Weights of a small transformer language model: vocabulary 1313, a variant of Adam for these matrices.
Each number is 500 + 40 x the weight over its row's rms, rounded and kept within 0 to 999. Layers, rows and columns count from 0. Numbers have three digits each. The size before them is the row's rms in percent of the matrix's.

# layer 5 MLP down (transposed), 1024x256, rms 0.0371, rows 761-867, columns 192-255
098:458469516446537453433517472551519424522511481575526591566467395487519460511574457430537524502544541531566440491453541512495464564493518483463538509502479483516548408527554494553534521490465459
110:519547503553487594565536561537508463522486531492547481555503521482487531521475500554439487497453456461517499474510484506473464514499489484477561587499499548536548506541499467500514496462467477
098:475550514456540462496541485548455453489440465526536516510510445451529527539434542431567435475538476531532577543491506523498472474465551512542461555482542542394550511533456460506460524521530483
101:520427475518484500482511475423465536524575514536576542518495496416443536469433540523458492532457511527570516568501532460467415494533454495541478481427510554521537499494608560485569472550550505
084:520541501507511476497482489507555464515473550530453505484513458498504528504472532501503503494460501515485565486468572561451445485453520519506492469488517475460494520416485494503518427587471493
102:463510513487521498470534449431423516461479493512522487531517519558504484498514482514468463478511553562548477451525495502551421496496543523512532473469519563534586471520476547465495457493456445
106:498534478516554430526550452523528532587597517507488479551458475510492478436431469521462595524458408529469499476592441542462555461531499488506533495490503537480477478510441487452552447525501556
085:483457451510513451463485447471512514540565528459514517474549541495542519521456476463516487495583479489531496533476543424462534534520513505549454524514546536515407453530471465521459429398487482
093:478437556548550494502501478520503427539506477443525527500477476559500458530530502466458482537543452441486525474581524513459402480495539519543506530502514585484549436501491510483529575447504519
110:511550511589433548545530582496503587547549455512487488446630471521443513468520567478433502488500552521469495515503558469437450464413439484548496560472450596510467507505449476480474573518555527
119:480467445504556471552416469523414549515527507534501477484477513492486506486510527474466539478506471515428552443474508509398460532590456543526538486514443579545500413550525502498470489456496497
101:444508560438463501519493429527408427482480542443470472543474506566484523460499550453534503483499475527533500536491513497528479481513507442520501486523463460453532481458513467472559455506513478
119:510475544543522559545483516485522502506493553403534545481511403440435516501465480515475486492479523536425492420564459526514439508437486466471505423581561457526498528419478494518514510500461456
094:492557504513498559535538530483443480496494503566409565490537532454503486516540471513532513404545456529470459551514493505603479470509459523575421580489447504548501468522560508514526556443482534
094:454506491569416531582479477538488510547465490514495478481532471489450512479470403556475497495536569447419531559462552421428512532488540562478512515425450492544514506512441465454446417552507525
093:502561548519478556493479493508513512532459555481535460486454491573480524550497500530496467521495517500563517524445490415438476504530574487434481440479423490530475488415559538413559495495498470
102:499519485501442504520511475482582487459531447499540441505442524444509508500564480533577438527482535513415573560467426496500488513556465538508440445551495507500505443507454460533491459522487605
100:459517553452477557467522479501499465501499566537517530537473502444560488531537471508527523456510521491474562543501456501445474485495567503534465480490578497504520522511516425477528509468482464
097:522592508523573508455503505531522588468456555508496447544461534481525458465454554420413534501488478522528545521518489482500473564508512573474419542469497517469492511491423518441534512580487550
106:521485552536570493482483462431516592536522502532492469500520541488550475507484536490468388414583447557524512489490524472453565498457500489481541479493511503481513442430590487465507531432591433
101:402506538437468532447471486483509486516488502469494447518497433559460526523536502526461530488534596499472486502538515502409533522562546508550459503486517486523432561484445459537546521508488420
093:506467529497533446517553517512529444447512488510553541584460557609538523552532527434505487481513526428527573559484506553453453518538498470539408501496422508470525477497567496509509513430539441
102:415457532501489548438396539527446477495501546497506467534457493519526519549515450567472578473542520542431442498557477399538487489484507513536506497572489561477592454488481465432438447435516572
100:388482556445568533459570482506474411521544527555503435590471519587483482556485560497561537454551495531488560558577461557490439458488527459515409427507513458450370506483565531449493476450522508
099:444507542514488441494489536447509551478457450460481564468509498537423462522607449450464443495536451483508536482503415503470417515524513446485500465482457641519539571469507514532536533456497493
109:540526451526554516470469481519518488455447553477497444437533444517487554497439402464529470553522518519499518489486512543517537508505585527485513455523552552485430462499443535498533508529455515
105:571518501477529537558510401529506517468506469519519536506509520522485487476517575483535562474528561482522507507492500522494436419459433505571548525493466460520486481448514458493452503489506594
098:560531514437534494499489593503522545547511476501475464483485515472531464548523452523543500422501513562481544431510506498519589509498486503525506500510481455470441500568481535490463511538530479
115:461502457486507543493457520493457558463491555496460515450477459568471439482503506453440404472505449494454495521502477481494551535492562486495485408469509505567442517485509551528518517493521490
089:440510524560427594492502495518481484422499578464494604502477477492524426459531462487535497399452490450477525580458488515534487516450542471499409503458534510543514488476478511471483548495479530
094:493472501467439496491464523484531448483536500529538500448498537551515511517433495550427544425505471511463532502497506452534465536500562511502519560536481486524524489400547558536487403494494443
098:476526467524557489516472416443516537544612483470465502422494540530464500495500462454495568438478482488447497510503531480511434542544527454536494575395545486478492580451468545569528465466530510
104:457514481534553558587513459532482435507537503496542467515523492532513467554495484485476536510484494513482553489489488491451516478467541553541482570597475501492523521485517428491425536513457436
111:530488496463463526629497492539533521529470483471531499520488464513542528520528503442560510439544527478547553459456541448514473468536510592515499502407549538502459474503539520535448469431513467
104:468480529485491509435507467460454472489453524527515540525548534538549522499516541449497470516519506545441439523474481515470548512493496475501449464524582543512500517440505484514569515480507532
100:518549414569490519565405438474451484524501501515569522491452420482449512482508474492371546531512563552511509511549490440422454472479530531516484502464467455499532546449484512454469446476523443
099:553466484582517503493522486510525552442485469463427513507494510509482459514471433581411455525479518511498482501539441606560481479490533537534479535495503505452502488560498456473532546498535496
097:479558571460506529525484448557489537484532503553556547551502566525521525462516515525522444498449498562474469506511460485530490471500460494484536437512528553487507489495565433485499601509543514
087:541433566404595524453528434513443482481587493551465482489562525490535481459555534557494482449514508508534484555462472498532476436495554505501448479499465532474409504496514516488563487511540529
104:479462482554514495500489501434430539504525553505521551570462472586466440518520586515513497488515508459523439508468447513522489469513579472511477572527536501494511487473468541523519516508530436
095:425433518515541557516437470479556518481483517535583465526517532536570485514526554556430527457568514500522498512557466530523452487554572499495485464502499487481475478492646541497480501459512514
123:527534495424459540474490494515382519491519521516508495521514496495500516483560454493491547494512500468581524488487527521394514467527474547555534519441510451536434495463532427452461508505512496
101:507496516535519522523505530491479524454554504557463454558516449485498507489458460461519546534504535450467533486548413500517483489514510405498523509486505455465511531510476558530572473519535532
102:546484497468481517515453446515498478531544457423541566486555479484489504518525549496544541529506503528529443533471445481521439447466514504515450492536451520475479467447452531464436486494415511
089:444449473567519461459501474457471514481488486402505526458477506476537536486502476494504531545477537598447610546519479461497518453518514550498475541533473481473529581515553495449440476449455496
110:611554503458444469518524488514499490521513566543501463499441566516449488449460503498480512433454479533511524513477531546449495467465511513479557468402438493477473488454524535397508523476501509
099:514551541515532462451540500472458445485490494552418454436524467474544515513524586508582480459488516597453477450545490526463489462485542492444519522561463463484486468496557506556468494545476552
100:520517578439461475545522419485445543476453448478521555509432508458438539529578459510553524461492524501458504465427493474533444503538508490523369519491514497520543542478498486471476470511476473
098:465475456482556440451498484507524429552500457538535524535503439483473477486484465494520498530543506497522468461554416414519516502512602472455465495513575597522476528512503468538539493477535470
105:536531569513498468460560534537484473454459527494527501417569489454475491444560428532489538536440544485470509487542485475497517513524479448511492443481562487451447577558538420476545463467527470
090:534520526550568569485513490492503506484559491476510515468496534466456410480520498487504502476524496506433495514500499481503516493506530450477437560527573510426483504492507475447497425462522481
104:481557480482502545524496481535484530519416460546541539469440506529466493502525515524514459419489510449491510465466563517517532480551518538550498489454498514422542512438481558485487515565523530
103:539495410531451520572495488449468531461509458464517535602532535471517457498505500488434511618516513509535485531464488481439501499502473433501505477529410510553552555493445502560517460506446499
108:461490467509479519473454487488441550507472492526526546448541450474530454479509494502563469580535503538546458458459492509468519441497424568518466539527516511523555555522451474460476508499505497
096:545516444486385496455448562480443479471498495501521545508535527490515478550457467483456525512466431517498476487452526551490408540515473487553410506523532476481511507501483527471563514533555528
099:540467523437509517514524509513496586497478481568475539553491527481534473560439463531513445473477540506489566446534503509458551518511455499481378480526493494492523477552463445567479503513482503
111:541487472540461549509512546516505557513489539525502488518493526431537510412596459504447520476522510440476496460480497521448417450527496593497471495505483511523519526484507444454452487463488531
107:471437520494550523426507434525558507453529549459506518522522470486494548522537563570472502537494552463437510467423501433500453501488517521581520461559437556514541471532499543520489526504461586
103:510579456462480501510525449490520491474529528463508489556500503530413515557513542499515576509494552574466436530530523432486549476537417543526496498488493507385471504519547517500520516533502500
095:541543424564514519427526588498530512496503541517450545462476470597526517515529462514499478542456487517482549481484486432502549585506464493519479521545452503472558554506483471494382546496519487
098:476473468510504500559497421520518446502488510469556603477429500466523458433438549424537518488535592508507555452573446492546539478548505470488492496504522498498483523497442513509434448446552522
113:553481473493420541484493491524514537479460499414483438535543510521543508496535507496458432495511565408467495488496472521469478512472506559510459511502500455505436517575632490553431526501455475
105:617535472524549503512486524429520522511475477462473425457470496458487452498505490546519495546576506537506497512427522417553508567545466504514462511504377515530496447528531507555569530497459539
099:417503440495468483513529507520514425491514525535529525395531461406488553484417554526550508441493455532541510536395554534565446494482513490504480504485489454461454527440547536431497511489466495
086:488498558558557486489477417582521499503515493511494538466507509509592484463565533460507467482492466575535486572419522500468428479471392502520431470471557552413449505449536485445551523506508506
104:500546456438504494532513499566521503496521496508510548499517425469534494538447506410459554468459453460459520518479471508496533518510455469426535510510476471467484470479507424515514598501506474
093:516524420478504544406415515542473471490496480498532422506515513459518422517435462458465460541556440547503523523483451474513495535465451531444476504491517500552487568511531502473451520523442472
090:503572504541495489474496550548573434482480454546521458515439597452486472454451529469489492487475633484444533542471525511525554479544464461489418482471477489523536536436498531510509527534579500
100:504498469508479505490473551486512545600543524508504461498516581508565498536506507424543526434503513514485535502483463517504509496475567467530510519478494507504572433508487513475478408511554479
102:463463447502520550483517541494493459559456547533431533546488606528521540454451490464460529520488522475492535579490498552506489506485465504525475488514531537503514543523483500567500443496480564
091:508429520480473506487402453538451531470477509487512503501519444580564445470532494539537418593515503522484476534449478562614494496434517567488405501505487501542420524512507525483500480430457446
095:474511538551520506550464440467497483471528495520613508502461552523448485557452563466541500456497533437472536536472489480502470491481560440420479433493513457450530497494522486545541474534542461
098:476524471458501569527515475429492509597509484487530480472492447532511497517523568576476556583521606515545474518492539513552458488496487481494510541517503561565567524500490494479515582527594496
091:482503510463549503488457475496474514540479535500526544475409549479538468552556483573522468458472504559517522497515573569475525536491430552523482534495480531555544476552435533460540548508470470
102:568513513503536566561508602519544482551562492508497520493562523500497454518546504532520524522576510413432375525514526482547456506503522464537451538465497523475488526488519515586491465489528519
096:570502567473473462453421493535543495517536477561473531506533520517473437529501563452543433423545511434467486541473460474486536496419516547469515452554528496471552490509455491575540497472507455
100:490501515514523450554558472586543513566561463495481506486487464432513478463528538475463481522446515542467494527533450550469513437422469497487481479493454468491497479411459422506518545522519579
091:439496511481530503541572510398478418431501536550544514550454478468481541485517540529507443506483480452426507535516501632534459443492521518516415500522520535516504490559535525446593546580522484
097:498479456533452478444489503568457482493501530544463485522506524533506524499537524504483436488554521481498510474512498577468469503537520509507469502492549440531472458519484556550521471454449486
085:533442498495453585460468491584531461492472581466509521485458504517563495507505514533483531371544536424481468553522495455472410500449455482456422499472500498560482501480532504545478523476471476
101:520517456455521567495494610435435478506480430477538522471459538414403469469497463548556515448525509489412562430491539570543506479473481555465467451480519479485482479544510518494473443498494530
099:510480499556469459521492478491519465499499518483500502554495529510533444548544511488494470429503516529495449502380539497437465458432473474462462515571454516451497554510514466471496422483455495
100:469475557450486533539461483451505462450424519524465541482510497544471458521510432493533447422489502530490518519520507532464483580463588551568529436491485514527451502481451486471460508506523526
111:524498491516530531510468567416573539490551428428468431484573537488503502434477508491414538540527484455489562476557510554532502472422476455477519525505527512524453511509537500517431546497499501
109:535492551474508489457469470485517537528496499514478456450425527499475522540482480560536448517512430550490475515517528435485487505441496439510513492535497452546431487557500541451544423491514501
097:504540516548522469499552464545447512538492467528537548468470492515507533415477514581495484477533497543539522473564528576422433526538488508542562459482551464503521565512495446490519485477508512
093:504568501530529459570540462483524479544517501473519465477473462549515530439484573488431495538488532527544500457442499500469511530538494481512438498408513471509477536457551471554479511481506543
101:423527492502525461524498517552505523556553527495473502484454509476494465439454497513488534459519457454558568470482478517512527437449500491555383574517511476504519463501504541399454437453515505
092:470448466475524468572477476529468504508511494553529534558471540506538434417497549509417507473542558511492558492506478528484446555527571528482529506513490505515459566572435451476537477521494470
106:457545459571541441568493560492466423504505502551623535444480445470519546463497535543457493535506541515528529491544507514470543587571500462447560482563537552573503469511538469556609517464525426
101:534504524540501486427452558513458482465500514564488553533437512524490525492461494482449503469529454456491520515505540490491455466494407545531503533542526494470513427469482495416547451512462512
108:513462460481464484513529507447494448441508500551543541486508478516513463494492544452458485541479575400526527515496459470509447447525551521482530486515527469454454556472539475498528487482465532
101:559506531400403515515533492490536465515460499441446521474409547454430472502463548521606498473473509505604484578478471505475475512515513546538437477469458453535498479501565425518460508533429525
100:589480566560502452563491476436466491469511507512500448456527587514450531532506591578561534453513529550481495537481582468501571429502459500470461545450452525480437519499536508486485549518480491
089:484477453525583479526534526567453441518454542496514500574456532529529545559475537489515487516478506516500565494488576517414475434582495465452472549476494479436492507518491539483519447532430498
097:519456572432539588466468515408436527471501500515461549506443490515505506506558511513525513480504440478429398532446568480451542502547530471569499499530491469512446484439501494464576500504575557
093:482561538513446511424487470493483531494480524540534495495490426479514504542568522526518520439503573522495522512507456514533467524511482539487505529488487407533456510442449499524509535516459554
096:402492493470471470533494451532471505493420465499443466499564523466454513512542542492601527518409515504559451538536515473478574556446474486513411535501474544602524503400533508465467534586401501
095:496501513476520504454530597516476451481486501463501504473560474580470465578549480532500492498488574498520403514528499519475536485482552472405461532476468473498490458525436513529556526488472468
097:549524510561504487538465525571479455523445593510528499437414513542537494460476496463460422482507569541515534427478445532520526573555481556464521468508402482454456505557549503508479546459495426
098:476549475427530489499518501467520515545449519567535543486445457532464497505490517541466445547601478546440507463503489465488481512514517500487411500519486543504493553464450499502543558520507446
107:502509513501543532554549503512493446441558402523455499493491433486445515473462432431507536506509526492504526478547504404497467485531457494438535487520446488561644492537480470463497467512488532
101:434517510527622502514511547509482481499482507511455508566647476454451532471556514453580494553546550506423520504474466482572523406493491499471453535500456483560506520506426496524460578496534469
098:518526564475528435484484481487595542518483518496533522571484434518466501506491490488508515427521454529519454513543475522411547550462549574550443504456478502434484421487484451513422449463520425
105:404510514517495481563540464504441509499523517500560487559515518395551496491470519458533485540508491478482514538534528522424547545459467488526497495478584506455455453515436468497447493418456520
096:510476522526421442511510493508457570475562504529478577455515541516478503443547485483549532423490488484503525498490475449528400515442440527467473460508449443502495547456484545505471509493533481
085:533506468497488515470550472501476544497530499461531496494522453573501487454519401524582396572529444479520498544424482482552455562438503480467436464457467505537510490456600532490537444483513475
# layer 5 MLP up, 1024x256, rms 0.0385, rows 762-868, columns 192-255
109:549480475417563447451457500541524421511419520579474507525564550468465492445500533500500488540522466510554495447457552522499547501488548541486488479465498473485506464500484559572489513536500494
098:507499513495479484463495508539554427552481489482486491450546551496476548490476462475521461534558537498461424480494509494572508532485526461503497532519482473479492539523415504515516482499488507
098:563488519488437487445490520505481487490515466481542490494505489505480516550603540476516493549506505510500511555489510585531524491496536508524456560484524444491444485470486511494449472521451558
092:482453518466552475465472540535535498462472489474511506527490522520551587512538450532498527574542554518497476387489497441473539449522445503535481411508499515572469498552526520528492530526505469
101:502557479510547504459457439472544466481494522585423538537497531504494489491487452489489533447453484414534499574470491474499472511490467498476467474581559488504481535493458499429583539536575527
106:505447475439517516526451507518457464493493562520495569522461508490498454513532508523520465525516444483574508490435562450523534517485461516485465468585595377509509487488509533506522493551496509
088:558523547477512532471553472515432521556465487559486527511521462499511440593529543483475459502550537509580476517515473523437507477431567522490497471551557470496545466548499446434522540646463499
096:509479541493421503518496519506507492548457475501526459536550498523411438545456518519568506553505543545480481517512527445496466442508513504432474445453517440468455492523531501525509500519527503
105:522450494513535491493492574497467455460454456505458573568464500516493503531483589492467424597544480500584478460440531476454505537481487484539473541501550469492463524445466472516568555557523491
112:627463550504549463500520526547454535490485502536492555486536451518493496493505512474496564528490453405561501516487466496506494485484567428495449544512547455488610423464558509507471461507462494
102:547490519428466439471458479575540441497465409509493510539558567487495485586550490499574502496499507518466500453462557514492570479433457457505478511498505460524511445516471547545515545469488481
109:459556537453431486474522453483468462481495522437536426492461493500479461528552537460515462592499479469598533464453517442487479527490517480513462505490532475425493546494523581545488446541529452
097:448539480601541513480503491459511459589462409477505496462476499540432476465518514499548479427383557506482448424505536601508540490454507482481465474563540515565482531488507488465477431552522581
098:527538541451517524506516486503545543446440530537604509501529521556512513539449537440523493533581483475442457490476522523547505483509445459474486551501472523459497435499475520488485537563457481
093:503537487600498467477429446528469433517497480576523497456498505517547545578471513499491571471537444450470525406509495531460466462481553449532437498513498519546499480460448516502526514576504513
104:498529586505524529508445498483515435499435519533541416471552512464495544482582490558495485509481476447532469488458560549499467532518456484485482411468469488571500531489559473468518479523525547
097:438451511535547523467419441480473518600465530502538437575547447549502499535481485508514542551531474456527476506526551491464478530424565401453484448535488524523462519542444522494517501484557494
098:493498534510472467514511475562538401523486454498468518428499428481434495465533491516527516437491510539593538545481550515501488540442511431456494500553600544506480488467455466483613502486543473
103:549496527495493510484446464534543504449532461582472496528526452489502544493513494510494478492537552414476499488494491462430537462432535487465431427460532440475459508527512454476496523566485527
103:512470550477482498529438495482526508528400508589505490448530594483534559498478528484543503442472516521519485470469510532529537414463546434536496481461536483484418547501472485497455528544542504
095:483562495577507447490492421421455503467486504496496497526465579485487467484536634526483536523563472546544531481450549496564537484470551494533439525484489424546473458427430507511472536546511585
105:557449532552441467445508487467441432528484520488535482519486490550465557443516519494535429506559528472525426523528487467411528487430559451462481489494437500515449550536522502551538510490483506
098:449529533503528513448488470446417519517534470470452524502453476523519467507481510482602543518524491543514517510545488467486519449490556460537466463483464462511488474497513525464535578475479547
096:443503553532495555488452494557480473488497491571480408477499545524467481548506506499497487487468494460471477498488530521460488407416396512474513478506437495538478488499545454437559543543531544
106:542567549529511455508481505464539489491457441472496479475513505476560538497476528489489538544524486470458416397504463512526471476462507520448488517479553497527486442491448526538536526497473482
104:520485492535474452484556524510443470534472570480555540476475429508526493496497520545487556490517520508519494507468497532526505444464516433414427517512510454595480510541445470570504513588493517
100:570478449452498470479465496440511509511456463534522467496514573542470494541529506467462554491515531459513479545475520446527475514498579479470474449487493482506440533565497561572455513512491520
111:558492524501545502439522411460422456462490415468553564530544500514475482573553479500532536473475448476466518520528566522517529495486486411548460563472498525485480418514494493506392455498523448
095:523525430440521382522545491528483473525459530588461466579497507530489565475498496515495542593456467468536515474483514559489524497477489480490476486541531510527457486460467480431519495564488479
097:504555472500472452553488509501491489469450502498494437453458441539491505553486486611503565507424514467511509480523521467474464492442426492486451476450525503472499440521527500536549554509512459
098:527550509563538518480478536493494516465446525622422464522480496467541485485443518487492480534484498402542460485513516432589556511432470536443490482469493531531528532561489520488536481495496449
105:544470519487507493474420407539519450492497491518441491472499505513412435539471563532488551522519480526523548446483535464543507501468430530535473519461500513529475462518473458542487540527494498
110:492533486552512485501487458526538453468481510464521415497504510500449485556480474557517559523481452507509495463492489493524532467510513474518463525556450439453504483518493444465520453486502446
102:536562540470520471468492515543542403500466534527517490490463530546489496558520546584505481451412485496478514524467558462508549449456529527451515481530520350484512460450511526485495480554522568
099:511477563513497504489436490517552463495433575489475529531521571473447520534523460488620494500528462444462433459500503497536540486449522531488482422418475505430453526504533520524574557518493452
096:474477544538546492447547469480488534436482531548495488437478528553489512528468506532516511491485536500567475527497537509545463477488531445505457494464474498571522470527532467472447466557482533
098:499489534559508556488554526480482532480468465460494481490506555561386526571459519528516442409473477516533468481454507500462530444507504507508492521432470449478523426519491490536430504497517427
087:466469531571494473452479490540501474537424539524497554522497444517496448505576512484502451539581442477507555535452518482466473471462528453506439516395559448548478478400461534522442478575454530
105:529508538528509463522457459484472453491499443585430534554531481505506474502483490511481521453461499515546479505514507478482489516484530516528492556463528460479451503551445498570495560483515474
103:481498490522527432463463520465457406526506515446519541467534538478521544515440510498528487547565518574490501536481540522548464490415519453595491455488453530563503499536464434551572466577514500
114:586545473503477495433478446451425480494471470508463496469489496504485534514456551512501547578494407517597466457477533533554515479518477447534440527466486427507447465428443529459452517547499477
102:494573573513559529430521480468519491423433527479469505396530486462514582438511495540533493523506487469459461510476543459559568470520417503517486495530506510456503508413519475450577543505495570
102:489580513526454520430495507561507539496472547487540390465568485447490509529474552488509559456430521440510487434483536555505496475481439455482504481518502458459489496517503539452513503473518489
092:530509527520529494408484468467472412511465524469529530479545455468485503488547521499544508469531530511422481570500491533520525464457500452538498511535454463507379418493444404482473475542483578
104:529495526532542482509551537471504438500438517506541391451517456467497478560429451498575555485508466495511469557491453495483477465473524426592493532477530523504516467511460520478485522514486495
098:448494541593533516464541489477513480457484546510423583486430533526533479510504564498486504571580463498554516495493607553523476451462455508484482475471465444542464549468538469491509532557510477
097:473513488509543534510479513535513485541451510589464518578488438563558428536548507454517518555499482482549498470512526443502471489466515393553506536501481492462480422464488514543484391486489417
099:562517570426471426460528533436484466513443476526499503457503486553461523540523532514524586501483516497562496498424520540492535513479533485570514490502539451507508427450461459539492549562528481
100:546519516531474474502501522525569451496493504587449516532543494515521483519617526485411509504536485423499529424499477525508444423431427487462483512528524514525498410527472527537542575556445433
094:505553525550509445501523482522493405546433487477460425533434557577478521438492490621539516513472507515575498478462566479478502533477442482482479491438476512513470487444495483575509554539527505
099:518590533487542468466506482478469460481472466487484549437442507544505459516519528445503507459511442467529494413412511536472527443500566445496466440507440531495430431466478533513586509527511519
101:491483444587558551461459507451440490464515532561425498534459435468471443482599518511487562508479446409484492534464545452506498517465449499448508533538476450565484455518480431472477485485461465
103:529475541541488537449524486514474528484432547480466509575566543460498413445511564500529466483492471546535446516481577499507510481453577446534445550399531459490424509447524464477495473482511505
098:522484472495473493468499432522517416501521553481540539428438508535482489556411555488532567500493562415513510506468438487491567469490495501566469466521535453499461473466487494480509498491454573
099:561564531478459431431503497466479497511451520511467492488488514507461529486549521420478558484480488495480507499452456532494465430512498458594467479543621500481481514479492510458462500550480465
106:522547487504448467485501521571454448491429504518434476423425500529483493462513537495533565520485490504579460545452522524518511455488457508544495496495585450517443539524427509477482478519510476
107:420530506494625510479511499588532426530506530541495473458446491546504531495543450476527516545444522486491463519456554471499466482517501515521486500541558457506494447511456427604553446516505494
099:475516500504558479465539484558498438527437501555518423529482527507542493531489485535543451614556431480476496435514490479490465393474441457462472440519522535516441524497482567394484516537509498
099:500529501422611489473487490435533505531468476478534570441456489434474494542460522582520534532495523522484513426471483469513516452466597495530479535490566424471458465449516477486490529559520517
103:549485480497559527481451537457548523575457545502483497448377478510401465442487425502531496534451460444509424507515504480535453463481524532514487523468543448524454485523462507504494445494493461
107:522464533518502563470476502531516484467537487509475451484507488506529489501513541470506507569521474485456450483473507528509565434447487521552473475570484491508449506513432508522506493532495454
103:465458526554532494472458555514443455458491502496433582467507580456476509523497489477562460418478423473484517510491464522476507487481472556469516493465548415449492537462463534498534638485542471
100:540516504522581529422467533501523469478418506531471476476523504533509468473560466413512533458545472459493504442480539536465485515475490452549482494535506495530437466450448583475531566516515530
088:514517509446496477455533555505442445487490580476430527540490508545511390488542496413654527534517425512494548477506518481516412457470540469512474433533583440469434452505531491564544501497445457
104:466477539528519526506500533481520532492437502522518515518498533504503486582452475450478537513445517484541476543538485527469507432496504481479491488491509388517488479527464472540533551502456455
094:485496513462547519463468479533544485423495501498441528507474528535460464486487522581499488461512505531538498518500499443487456510510533516500463487572521470514468488537485567547550572571538507
092:509561631453526487459510435537471444498480514534506459491504454513499546556537564593510555472501542530513478519480543518455511425493546448545511528509583527578506502574447525481483425575508518
099:461513540491509467540454440497507422475480478479487514509512498480510556485537472475510533469576484477575529513445541512512523466526498441516480429491465440557503479538465530450544515537524585
103:502550514498545497484518503523496491475411562512554495497452425479513480476541582504527469550466496490492485560472604479527511495467532425523476529487486442464503512410500413493494472515464535
089:553520488507484473498503470538522469511482559503462525566449536599502422493539490453487530506511443465483530370490513466459522508464505511440453484474550449445446502461497497416502546546484541
095:630466548509482505433439538528613488488517420535503428450557496426438491489591559476456486465494478501460451451498548467544490470520455496496492523549504490495502522448448563469538501496530491
095:568454528489484481495508519519474496440464501493497465473523469576513456471540494501460527513476511483486449459489495434459534503460498507446461505448526524492500477502553414557511540492522454
091:519463517485456450476422562481551493410476485490481564543497551498473497513578552517497532507529536505599475512466519520573492520518574428436433504454489440455486487530526473504498533541510497
103:461526499537548497461512415511523535523491421476480452514567494503521495505505589505586524548488475435531439476510540513545550423460448441465494553511546376514535496489445475492476477539470542
100:454459515496455501444536499445590438541498562454522560483496492489487489478553500471510533485432479479546478485430488520506521463452451467487490602466496462542477462537537554505446521500496497
101:494447466438581410425454455577510477525524566522470478542569497514485462501550542446582562491483420479514463508439492499509485451535502513538475510518513447534517491542476461564575474507478517
095:545568527567430487516382479498504434466464520500406495552412432504561485515559556427504567529536488559551525463476490519473555510475476539576489511489488509548462519517445456500539492537522539
098:549539529456561490471458513524509528562423495475470550590457572484507467501581482510577534548482508435483502444499480530499590485518547510549459475460599505414421486442476517509454450550491446
086:476484529518485463515476493480538429497518554483502479451489494606513538558508505506549426513467502522513464488485527534502520450458513541543516420548512462534461543565463447463487449597502434
100:533556471466516477497504465468544512473455465513422389463531431492557449513520609513519552521531534464503466486452615448435521502438441496432501514559522512495487487485542443456431522494516480
098:483560465514464555461452522504464465534460484489473481458472520524528495579497524528481562574472458532596502420521556571515517467504444487572525518502448481539455439535483572478428489543533449
100:515480556533518506453497544522490511495550491521519482517515488504414488494570583475484591448434572503549522559472488429484498438481437425452482457556454469591438408529501564480472504523490531
108:499477531501576473468548457495431427531450503480471500492435420549442457516532521475508498431478451473629492460497510577531499514487478455501492536477489525598467512621497443528494535550501512
108:460513540515469446517463459479485505512441520455554503535493443528533465494486537536476562514466455528500471532463510500426503442470535427512491468508499454460489470419488463504487443470516488
101:521456533548544505469423561527466498449458527531413443512535535584529464537465451558543497476451526520595455508515565451499504493488455515497507496495486492529489451562501500529490501512553457
096:515477497536565518470436480502521500521522504576487508505460483515503523487559450479599466476489499432546529590528494451517482482498460488565459504446488478497510473449523562471469530551482455
099:598510540483495506502484467547512481545520462568558472541447424531495540520519504519563518537525440456526427531512581569541496411498492475439470541503585506492432534495474518415574535517535461
094:475520543534552500493506391563491453450548479537504535568459568496545520517534453497539500535496515516491536493506539469496473474476490500524461491475523533627507524526498465409502468528461503
106:578516545405482423509497569554568519498489526550561386528467530524466466513479514540485533485535490528499495460474502500418511464467396504452491482558566437565504483503415450436633486510493460
100:484487511488550472509492489569567472486530470514528484515414422523530501531541494537525560542442482469474520495482515504445483471459573497542469531619581490503522462499491495585540515520459510
107:418536514516551494436422462497566477485543487565486434463521512426435465497552564501463534474504468489494515511499479550465582384508422471484471527442512516559562507453481520510532573510471523
098:535516490476468495471516512490494515522408487542569500436542540509431544520504500489488541494444443509467511536429528537533481497500447434475493477523490558487506493519450501546453577590521500
101:504586578476535526514431527601546508472462462534551509532544485570532482499560453535508514562528519451496532491531468523433500462490537525538474471530513459452537399478556518575542528525398568
093:465495490478518389528537448502552525482458499563510514536467475557519475534517550529530526429452507443552489457420508501453565503505457425529470519497537497519482404432497498503457556548522523
097:511531511477462458473510492487561487524475460485512548494496524508517494499524504471479483472517483454539473440472502498534483459437449492411434508447476491469530488511558436508444494545493532
099:472476540571418438549460488530448467439518527523472535494515491483538515504516603476459556494495435497566507467424504506501504413481477427437471527541524502556516533433493472423487450553537541
096:490550467504513467483490505520525480459497471565461472507473464506414492531503522523481517509469459496546479590482504500486474425519490534519478517480462525503494464549441426529477551571508510
097:525505528451536507485561523526468460575546572540547495539566532514511396462554520444541483477470500457482502516441529490497503460466472448485481523555469523511497503500488574465494436546526502
098:488504523541522538533464558565493528522513412453596607498507491535432460530554495544515487550536509512503460459486479434484506528488528460475474446531519443481553524551474516445501523525524461
102:484482515497473479473430422520451412504535540559478483475493536520525430527522518467604474477498483509506517542515533530457519489476502475503498515528543479512439495515465458505540535474486570
104:493475494514531487456478550563459506553486525515544518493508488526505491423513517506535491501510493469521450498473521534543513527494580431440454484495501524495447473413565515519530497538508575
103:567549516465468487486519527508532498440430464525558513523487538542496510526518493514522535422500548465470448479498562569499572507491572549478482538504493532551411469507385437429420535573471506
099:520511516486468517514543452497555457583496430480552538475436533508504551512570486535521493471555468471484548485535527469572503499518566458450482493484513527471471455552403447512550428562506381
104:453519513546493533468495502543528521546463434460465516445509518554422562499503505502523465466489534518528417537493520543546583486528596503467473495573517425473457450434438439431514555538485515
099:569490507525515531483525488451534478493469489457479493567430499459462498526459479496536502552479521567472402469492496447497549462434484448513506476500496449510509491575503444490524445499530487
090:500515577521473462496486546559496553522466531457474486472523552523500448565479503609511552390457493520490504427485513533459551502474446514508459511529453499490481503532430537436496516572545485
097:497534549492479491455528417477481380538478455479516524471566501518491492487499523537488492479552464465472525535502470515585489477459539488560475540476542498603441481566480513548549476593528473